Weights of a small transformer language model.
Architecture: RMSNorm before each block, learned positions, no biases in attention or MLP, untied embeddings.
Training: a variant of Adam for these matrices, 215M tokens, 13141 steps.
Each number is 128 + 24 x the weight over its row's rms, rounded and kept within 0 to 255. Layers, rows and columns count from 0. Numbers have three digits each. The size before them is the row's rms in percent of the matrix's.

# layer 4 MLP down, 192x384, rms 0.0797, rows 0-191, columns 96-143
107:137123077149113103081160152098133153097166142084151133113121166161154077180102161161130115161112106102105124125138115124159113134139129115110121
108:166153148098148142138122151114118161091164142132116137109129157165128154110117143162162159108165112118126126162119151139138143136187118148128132
115:101167101104108153135072142115083045097128108117162115112089124161131139075126150181112124094105146112157136143113148109141115126179148111122134
080:098136122148159124140092110141154144112163119139128091106150147121157145123069210121127127164141130117139132134136131139139137125118106097133154
103:154139100139161143094161136110141113148180118085135105145136153158119136100121133139137132163116152175128145157129134153118083124143155156120089
096:098165190098105093124118130099195140159089157148107113095098136099098143109115151091140107145112125144113129125123114104131129125118125120136124
111:139144148128089095131190116117145142115172093048140112100119122178145142126120139115130112116142119080146121090137113130126113129103126103131140
110:106119115131130120143057143115176074130200122100143127121116102128123126101140110100158157112106169150131127115132117124132119125154129094146113
106:112118121166013117107111129114197106169089104134117108144132112136133155155148096120126140164104117136106149091118115125164124127137125128138120
100:108168129120116149107173155115167136126167114163133139148143116130143161139143129203151138131129126110160130138113089101138120116130155136121113
101:112080148139159149081165120129107094138198167117090127130141185114126123096150115135127142138127139097137137107126106124184158131084109132154144
115:154142139148142108101099095098126156136080141129146142121181135129131153184155147173148135120107130105115132134100146142143143135120090166134136
100:108191133114137153069152156130079157110163114147112144135138140119112153100124114141130124124106108146115141124132106117116144140126140118143110
109:161094120125122177118144069126157119153180119083095150104159124107137167070126104116147096105121135104134123136157122125129127140143111120160118
073:106093141146119137124143152156110090164178163106131171125123127123113117115099164075118138102149117146093149138078117139148146122103135106116117
103:170150154146121107113114098113139176152169135137103101135090150128121100155138136160150149149165107096131126114124163137130144143095162153126130
097:082101105108165087073159121104142127170140113177146092116092160123115141158122133109132117127130134106127130119153129153140147137144125155108150
103:108076122137092115141110111126169177147084126107127156086131115146135132154101095182119145093101075137097126120122119122116121125068107155108110
107:167113131146087139128157130110129133102152147086151171122134163148098170129113118152135114145110091131162128102158155147143107133120111136117076
098:133174139139113116117086150142172112155157100116122152116124098084152122111103143112121145128121134120096138116139115071137148128117136093139116
098:084119141107120117160128132104071058123137097141082131142135146130124117168152136082114116070137105082116141212127091115164149105110130111117166
087:161160131128139132182095102136154183157141116163120111098122148107160149129128126139127112155129084144126120106114118133100101127115135127117124
111:129165084111123120134047128107125109099116113110135108135139132075115105098142154169103117145109132181121105119144153098139110111146106147124135
085:127147151158133123130109119132118104113118127107102143137123100096110111136117122137140134126130144121133148111136136118084163134128149126128108
101:154138136127110105044186125118132130070084118126138137093118123150139104123144131135116136135093144071115116148110113128140089112095122172139105
121:159162123118160156116160080135047110151121111129104144124144123108134145170120162071140140126132137120123117096143101116126130142118106140143160
076:160147139116145134136131140117152106113101139123160123104138133117119160160121072176129151133138151075147121152180130113131114163128128164124098
103:146115149138102132134151096123132128131189097125111114127138178137114115100148103108148138128136120119120133058125148129101097110161121175151167
109:150075160133102120059094104117097163135149182185122141126122157134123063134114132088136141130139108089076157103093107142155144140139117094115185
096:164145127118159145171090061163112148143119135104144115125090138090122114063146073128120125072128160145151112073137153114137118115113128113138130
104:123119117104119142100122132175123097130094097137109145159120105106112136157114107074142124100119098092087143149094101129128139133174119150125119
110:159064130118097120145185106129096129129147164156119176130138135181117124200156090170136139116126118114103119121123136130091125113116112128136112
106:138147140119146101136141133104133109123090131139161100089118105115127160111127115104124136125157130126132099120143158156137138164106142103132127
076:111112140127165098128119118165094149095106115114093095123123157107159103125146097158117126091137141106150124159081140140128122097112127141115118
085:125090141174097118163147120124110123127147175110135151142157161119120152105135103131136155141081121117062129169117119139103145108080147111154105
071:136140135128126097124113131111094141211134135118148076134126147136117145148135221122160112162149130149120154137110161156122146128114143167140133
109:046135127120163145114108136156130105128182115163119119092175135146125121128110106089105125092095106102102136131040109127124127134167142126111105
110:153159178114105113151089135089106153142030158168122094129130126146109129153166157156123098087152146145142129181137147129134158133064135198119155
107:130213122143116125140084153109104114137163125125115142123119108138117142174111153115127109112111097117121148150123129105143151126103132087110125
102:111130096118139085079128128102179159137129131150126118114112158083141092087139162142132134156137135116121125112136151145122105116166158142127081
098:132091125093136170104150112134125103151061152136106139135169163098115087139098148170119124148139130076079131182104134108110150133177140156110162
111:105154128121058112139138141124097160175142110098126126151133108080118124152116154114125146157131136129124130065126132093123145124179115057142138
104:141143145146070138115142146149163180129157178164166122137122116157117158113114129150142120126125133135135128126140148144143136145102133125134117
095:114083127131105126114104100075161099114157134138134153105082126191091098163127127120131148185092115099103155101096101122124127160123123091136111
098:102143136121141111145139158133106126118129143121128103154140102139120147149123132089151129135119163134112125145101112120129133124093156104107130
100:106136142145169077088137099130115134140162187140113121118072114119148114125115156088101124129177125114133127143166162138115114120106133100145114
107:173145174138108109130163134149146119113070096102126113113123137126089112123125112141121113154082088095117126100122102107112137100078145155121100
098:116095153158183132132106097139115188155018105110161132124161136135180151134126128172129155133133124157150136139132136136148117131148107137154108
112:123088156137113065129174133102179132092088150125100115144135106144124137082129124142120116138111143153126135160125114121140149125124086136122094
101:109152159156115080112119139119132122143157107055130094104099100153115095118159114114156115141120156107136122110128138121107163146127122097129126
100:143125148136151123149081154144130131164185207094145149148119154103107109127125130131108131094143098162147122083124133129105109126146157104123122
099:110076126133124151162096112156152169133097162134125138173157161080140108110149098164150124137137163179155111108128156149142110125133108144118118
104:136161104112120113097109117111095137133087164149106124125148135096108144039113124106113128125122131127166147158108123124120117125130151161117123
101:129204130113124153092164144129157090150095157119137141102136130180154091122112134127106142171131083106136146104084126105134124135129103139126118
119:134122132147127162158167148140091140094117121160132118151117144172148141128125074143146112126123146134129121190099119136113135139172120121120129
105:145103122110105095127103156148131069121099102084167130153120107129122134119167160140140119123105143111101131121149113114136110128104129174133128
111:118127122134095133108068119116096082090104177122156123094097100116137095157110172099140137113147149166138150137150166156138120120153148082127120
111:141139162175145137115132128147062182123180113132164115146114174120122109108161129225150166152098145126103115124116118108107106129146125175147127
108:137170137121139108138113101133192174104105118116164117152163135143113211140158145133125140156139106101161143122127107126128160147153123146133148
097:093089144143102101123152118144118112107132142092168134166161124165160167123125107110122126110110099105123123139112101153135153127125118097112127
097:116072123111091081100149118107093146125198165097161121151197108140113123162169121113130154158134113131131104127125121119116136127137114119128134
090:083134131115113101140161141097123130110112050121131087099154124152136102145101124113121123118141105094161156137099126126118146143140143153098144
098:149176113149168147125136117107117104150166143106100145123149084136142167098122121150129143111135142137150132097146174142129121132147139148141137
072:146126123131127132095156104134106112099104133110102138119137102149127120128161204126126122110134169145126137081157124147125121134122122112113118
100:100101121092093130126098127120106130150067054122108107135129110147159157116137122146136127123151127085158136131110127131133112134038145122143119
101:116174143141077124162132177160105151100123189147164119127158151167110143142135176130138133153139137100147134143144137122169140118126144091114123
100:173054108126098105094149116119128146137141110103129161131135109131113106067095165167117143137115121149155142147132137116137130125126096124114104
102:133117119145100156113108104135108108133180188109117106136160117126126116118130143099111151130124157166097148181121133114169120117119136153128116
092:121144115125152123111118102105148137139092088101124106139127107099136171136156112069137127154141144147135141093142127133140117135128101101152107
109:153067124144142135084077154111168057153149185095133127115123122083131123138091126112110147128133116149170132113096124112126145106167135101124110
112:145163110121137124169099154115088160159084164188131080138088107172138140123127156158135126128140126132141127171113144150079149129134143123126124
104:111155128112119124077124100123116147120088150147183102092107092117126092066136070113138115133128117112152125129114104122136155142176156102142132
105:146157122132127106158171146156081199135122118070108121133097094116144147057138134176129150131137099127118138142135149122144127120118152198116122
092:128161091125142089155103125121151070180158113148153141171137130134105128176134152103155115141122123161134128152111113154139130111110129133132157
109:127063141128206146124193157140182176132144130117147139126135106075151108149150111154133125108142137133155129118099112094113146130131111122130119
090:150150129155181128104136145151132132119139139125144137125134161123135152145149127151120147116138127152149102143162144138128105128119105189135115
104:107123135123136156112197109116154138059171133153100078115126136141135127119129135124114135127128125140123130159123141143126163134148103082136150
078:117154155142152105125096137107104093067023084113134140135114098123121078093117184115114157106119135098112121103145120139128110127170132099128129
096:109117135140114154134141123113115123145148114105133133143094105124138144114136161165135145111156117210148137106115157146112143143114121135140143
106:092141109116141094146133167167077156141129158159153097136117124143134157108114146152127138158129090078137099111120109112175136125137158154126145
103:142126113146122150133145112098143145131176089060137170134119123147131113173158122101129160127129128140118121136139125132115129131096127117136151
098:141129118131130141173095102114110178131092144151126130111148134130119084124168116149144148085152127134108115122136139135158140127115115150138157
106:115097167117139125072165153129148092155096092117160151126147098143130146162139110062106125149128122120127117161116144097188113116123119149136144
084:122142152138108142162185172150116139141179119138117125156150114170155114161157103189117127097133117174128117131114121118106105100109134106128151
111:110164109118165115068086124121073143121127103154151115116126097093106111090118158083134115107125152091116129085117119130132135133166149150124124
103:124131101130084100103209138135147131140136169174134096130131126147119136124132114145136108117114132176158144167089139118153140130128151190121137
102:130172079119152179156145126095181172102116124088125120125106103119126139072137118136118130082137125148132125126110142120159127132156124061129155
102:147187168114102160119154162143077095109105160156096110116081175171116135095134064175115125120103138117119130147105082140097135122160135147124133
102:102153128147200133154110137142106108124128118090141138152109104112125129135127117128120148155156135087144143105144131113130136121141134151145150
102:122071146117168134102111159170170138157105153137159135155111157060133186150107141102134117113101121105163129113143130132145148148166154157133140
107:103127157122121128068172134121109133196138104105107174163112134132119134147151124077140117160137134091125116088098129130109124110165153121132122
097:129104148150170146117104133113168168136133170152142157156086155150165126168173150180122168179122144160133120124136137130106122142170147171153103
099:164160135156070102150149155136103146161147117112136170108162109164102135145123157140124126127101143133122117102110113126140133128075101160119113
097:109104123125191105151087118162211128142128152112142127137090102144099143140080107123137134128113103146157135113120120101119131129123121089121113
084:146105135155134130112166141148124139191129137159132095137150122157144140129138140157098101124132139154143141127141124138083106134136123129126119
087:128183107130130134112173125154078140106157144112117153127142084130118119177104070116128130150111120115094140107108156109113122106080128147130115
096:130107156104123135131142128124120134141099131122146128117163125142116137197135095114146135134143115092106132087090114150122131123116095091117113
067:133118126155156133120135142130092139143089128134123110121102107121145131126149107116121130132115128140124118145132127129116141130132153129129147
096:114129145116137150124118141124123113145115180164134120143102116062111129121086134155129099137125080154127133138117127108138120145126152130110110
100:133170117143160128117130155108174096119148104110152105139092144154117127118122117101136112153123121098132142168126107099102123133150120077133118
072:156121138138118101114185110126079094131177115107115161132127110113125107120132092105144133135115135130108121140117086124157119126101123132133136
078:139140114105099115087103147109142119133120108122172144122145135166149130134133190069111120149178138096154157080138124157153142147161118108106149
098:122104116126146182113126104150102115086133077106125135129125134075137136118104129136154109100145104151090129111148143167097113114161132101147078
104:129100117160237151137106137090061134139146128097118166116128113108127098135134141133143155119149148126140147136138160123134151149186139147132148
098:115075116136126116083135131147111140118156142160120152129124099175133108126106121128133106169118122136123138106081138130089136141225122153117087
104:158142142119072127179162099123121143070138132142166131101136096109137183133117089181119094150114122131119118118145100127116144162134129136128120
102:093110130133142135144154110105162092156169093159095162132157121091099172154116097125125119135139122128124126140147108135107147138156118098111130
114:157129120129143132098117149129136125103126136163138148114151115118147142116139119140110172164094122183151123104148134128120147143131152083117177
076:111143152149116162114186179142095076115176128141112141115118146130123117132142164123127140108131105142100115106084071113118119112115121139111123
103:131148179166145117151080150131158140047150141094110113129126127139113140131112158135143081165101154151129130151123137105086133145179115103107142
103:153113147139050139122099127154107141149098124099140132158178099135159179075108120154158156134145144164135117086147136119116147117157126108127122
097:143175118135121159072146126163093076122162136121129139125114095151150124132103085123109130074131140103097114097128150121151106140162133054120107
085:102108150120105173145122117143108131097096090130164135117182141149132156126109115113136143105141152159133130152189149130158127139122123100136158
101:113133101114109101116167138146122153127132065113144121136120097115144132146121139130106127141146108077135122070129107153135119128116119061125151
094:154111138158136134084156128100147139085189158126127105160108127130129130180161102119139128144142143089119130135176125149104144150160110145135161
085:095123135135137135086109123130110151119123091143157095143123111088158115107135127096115141102117095113136134081152101159102145143144135140119126
103:100113110109118136129148145121148165122141180144100109122140117124121134041098115152110121137107077160148127124144152152109110141059105112114162
082:129134096145143150129197092151109116139169163137138121130136115170167124089115148132108127108106104096129115102136137153107129120148100162138128
108:168164115139124155109160153131114157162183137132107124116186167155145170063145103157124121117145120149126121097124162122150094137143095136123136
083:087131140139147120137136155165118104142113168151151132152159147133135146159146140151137119084133153141125134113151152144139109135101120187133110
097:140151118142117102141129133123103157117117091111137107158098067128149159113098121138151123126097092162154135189106117126131160140156103104126156
105:151140088121106120118172144109089144116156168109177124159132140137119127115169128157139116124138147154137126115169174148127150125108116176146142
091:102142135144126118136157170165137116133104161126157104121192094112122126101121149147135125125114125120117129138110126097142144142155128140098100
104:142146134115129138107146121143124121174114158124105132095192109094109127132121133179139144145133104147128135160132118111110129136122156121143114
107:132173126117090183141114087148113134103202207170105148112137137119138158109145121175144141117116152141107125122120149143139141120116120132147136
103:149127125137107159115151126120096156118082205143140151138096140179136102131124132154123139155118131127084125103145141143110131140153125140111158
103:142158108155089150093129135155135118151207160122148162137142143180128157125148117155147108155094158129080112095121126119128114106091119142126085
079:118137115133114109170081156118160108107112168139124103102132136107132137110132045079143120155081170134124133150138078136105124137112098140124128
106:154074169127162119118128137112086121115137101127143119149098100105111172157157135093105114104137126063135121148116113112127110133126101122129125
082:149163126092155127102154149145180163122092150144119139129118129108139106102132078116127133112138103131108130157167125132097160119126096099131110
098:133118120134130147143115140147126158133105107186135121085076142131123133173104174126125094110136128093140111111132126128122124161144100172122168
098:148125114117079158109145148123069082141175109133130145128153106118123153090117086132119164092139125099118131115144132138121111127131120109149115
105:132067124126115145092170127140043119122078138088143117116119140116136175050117132164113110119121145159119133148145121126124108135095151136138117
104:136077105155102132128133131118051100108130093127117139137157070108148075098164133117142147108135170115116125109137104116139142145127136077156129
100:155082167148152139112185124120098128082126146109147109130103150175154135114131158179135117122131118175155134120131166174118112142150116142132146
085:155129088132087116139063162133118130135163163179128121132087107141154088138169123143143113131127130132138135115133139143081139146120148121101116
096:109087086139103079078183105083089140077095100078117128142076100161139087141123117114129128148108106112124129155157120141126094119100138125128123
102:143159105129115087131117141115130173132104104088147150149098052115105149119166119149131135115115152100117137114120111105144098113134119156146127
107:135113107130118105118165101128134141111091130132117149121166110103119150168155123095141122126106123094117134136140117138106120138105136161115146
104:162179136115082160118167110104152156107067165140124134101077086130139135108142109123157121125118112174094120107104097126079129125106116074105135
105:155117132139123103107107138128126118112171115136162165140168089130106154116126088134145127158116149136108128147142108108140156127089105065119096
111:160122155115112119111080108131231140170102080134172125097109122119118121096149136089133122169123116146123128111146129127127111122146115128135108
088:147169142139124112155059155107131056118182100111142146073121077119110154156120095152139139089105162158144136100106118097133127156178153136116110
101:107141103137082142148177096116125169068096125153087128125110096151152102093153141115119101132130127140104134150130147121099131132181131100102161
103:124131124151115117102122123126131140110220130105080131135138163092122076140140134165146152157119158098135123121159116119085141127133119153124105
099:116147168145196159135068120138150133154146137139138121157121154101135155125152128125141144082162142160114121115134175153177130122120154108153137
085:116152092128152119145134088098142162127119128132094087111063155091116113139162095104133112125104162149131104179152149105099130146138115127129119
112:132090125123138106189071156128147115206099087149134146139124124139091130131144145126109129146091137144122133082140092101140124142088164161126104
098:119165126115145133144136114120121137134191118193136079123082144161163082127141098157139108115128142129151128146164113140127110132099124142127140
104:065068115121149082150128128093150105116139115085119153090148153090128109130116142118127121151114135172139143140134112154122148125148145095092122
125:128124080097090117110168148121089109138188152107108133149129112175144116124118148102100104132088133109126118126128105132107135121119134146109112
107:100117134109180120106111114121194135103146136099126149109114126139109104126113110124146120115123137075100128150175137129114126130082100145147128
114:135138120128097127184127101121126141147187113122091107126152103151113132123152167144126119136132116137120128134135094103097130112071129168133144
100:105126128106138149125092173166169100115056123141116085131081165121120163154102139111131122112151146093129127169098145119145115126191162123114149
095:104173133124141180090133136163140175121095132096138119139116118198153136137124083149127097128135108148129128106086153141153131129121120151111142
088:148144205107139156150147118110134118109115138114104139127172115118118122125127097119145146125109098142101140142118124102122126123113103103121132
089:098157133118093106115171144111083080114134127125146100107126113139138141131105137137106148106137085153144114119160148153165128119122139108177150
096:146110104121160147097092098135106087116157075158141134186131118134148103081115096170127136130153123158148118085137141124159139126135103108120134
099:135138123132133144148118129109140173128149141157136143084147131135107105114127106136131157112141107137120136132097155152122125151115142179143140
098:082162137115131155142097116166063099119141167136108142114105107118140123104113107107120118095129139123152138181100120140133146135130124114134151
103:115147137102129121110165143150093123112172159130140094149142149145146130145110152120121140106142085162154139157129129114091131147127146139122149
110:116155139111157179135114153107184163108136132116123071120120164137090159138130141172135131137121126121116149120106134119135155150113140092125183
105:129095139140113088130127100105148146111082113160156130135123153149126112158107108157129126119130128131119128106132091126119110115163127100112145
108:150082124147146117109125107137089197113105118123149129129138119108148113171161140197128143151115111097128134133155106150115123115114127119127120
098:099044117130128158115061118136139138129153171113072134164130134145122128101119172126149100123114111081134137192135117124146131118085102135146117
104:118120127142118152175129135150152151117110143138129108129097166169128141143139088162138106116145142170132127136114130156123120148082115092119130
097:138137125107145096148115150157063078105123130155133136161064119094103128163120145103098124133146099118150125130119147147143148136199150116118125
106:141096118153167084182074151079160162095111139156111113147131154137122133114142120137159131133108159102141124153145123134149168138119134125126121
111:096080155087151113129110130126184050142138100129083142162178120140136158136124133102092120145127135084113139157120113105118131118131146137104160
103:107109111117104134096119114143126090086109033113199110139132091180128152115149125142119124149119161145131121127137105105144141127178124118122130
108:113121139148137097107133139135090110105075135103136169128160115120131106087082119100126125133160144080110115163145158122161128111096135159117082
107:112139137145138148128089154155113122147147105116094152119109156096141113105131124091115137110159150158131129112089167126087126137171164034101102
107:184131163126112106168087083114108126120108155113172111148112148108145148084133133199143126138132120098186123082133135124117152133146105137142155
075:115114150184155159148078168147080147133100154153120135102159110120140126115117118155143097143165091146143134122089136143117127118106141147131147
104:152120088118129130155155078160120127142081161116129097121122128152106124141118081146151153140137132140102127168135098116097135119080113107140170
108:107066112138116112123185090104113098085153121138125152137144138087115139125140153092116131116133115092139132112139144127144102109123158117169115
081:123125107099157121173078138112155157151135112127129119123130157111128147164133123141118140156174145101158129174130145135084127133093133131138131
092:164146104151131105128110127143107069128164166177139145146152130093092155118137096137139143108093114121135116104120107133152117124153126114147122
109:129047108117097114146143099138099107128165131140102121154101185113110139130136116118094108055128116120156116105107133133082146121100129133127115
102:124112083148104150129147119145160089149124133149121136141113116120170131125137134120125138166138159140123119122170135141119106112196121093127142
086:117126155147092084109141137150116101098179151110130139147131150169148112119087117134124116115143164142150132162127152133146149113195118156157143
102:124127105132139124095130140135098116117149081121134107110109130108136094127111134122116114124141152128173132113146131130126112122140137143134121
140:123121144146174125165157096148112146122154136112137137151136141139165135150120049112152126103133149142153148076097115144160150135130075112142173
094:126120127124125139115135124101107114080155131106118132123126053106141093122123110091141166122153128089119128132115127120111135107122128062131123
089:110114118143166102108211149104137129174137070053089117156050094141134100130107145120132141115130120115115118123138163124091141139138155124151106
100:153087156143148157127104108126128142091088143157084139141159117105156168135124142092134127126127150125129127164131167149133123126189123149127129
077:143101144148147124109122167131136147139122128147140137142119095118131124119143094130133136142130156138161142107166147128142135145142098147147154
113:130146146146164143146154136104080129144112117165136150124134163101109175130115173131107113126132165152115133142164163136135129135116112142127098
084:124140096105130132095115119105117100150076094056113146134116108108118140123126127119128139118129116101121132166113135128128117114111138149123144
092:137132103166165129145192124137108153097167168127151168090120124128145093142123128079099164114126140163130119160145134129166147125099120125129141
099:166131095137144105113117148142166098135116127171159122134164078141125123127129158147122127121129119142137112068131128127161105127148135079131187
101:133084115120078104135069120130130104151096125062129126129154099111148099124135125119106126125117095101148140107132111095134135137101128117116126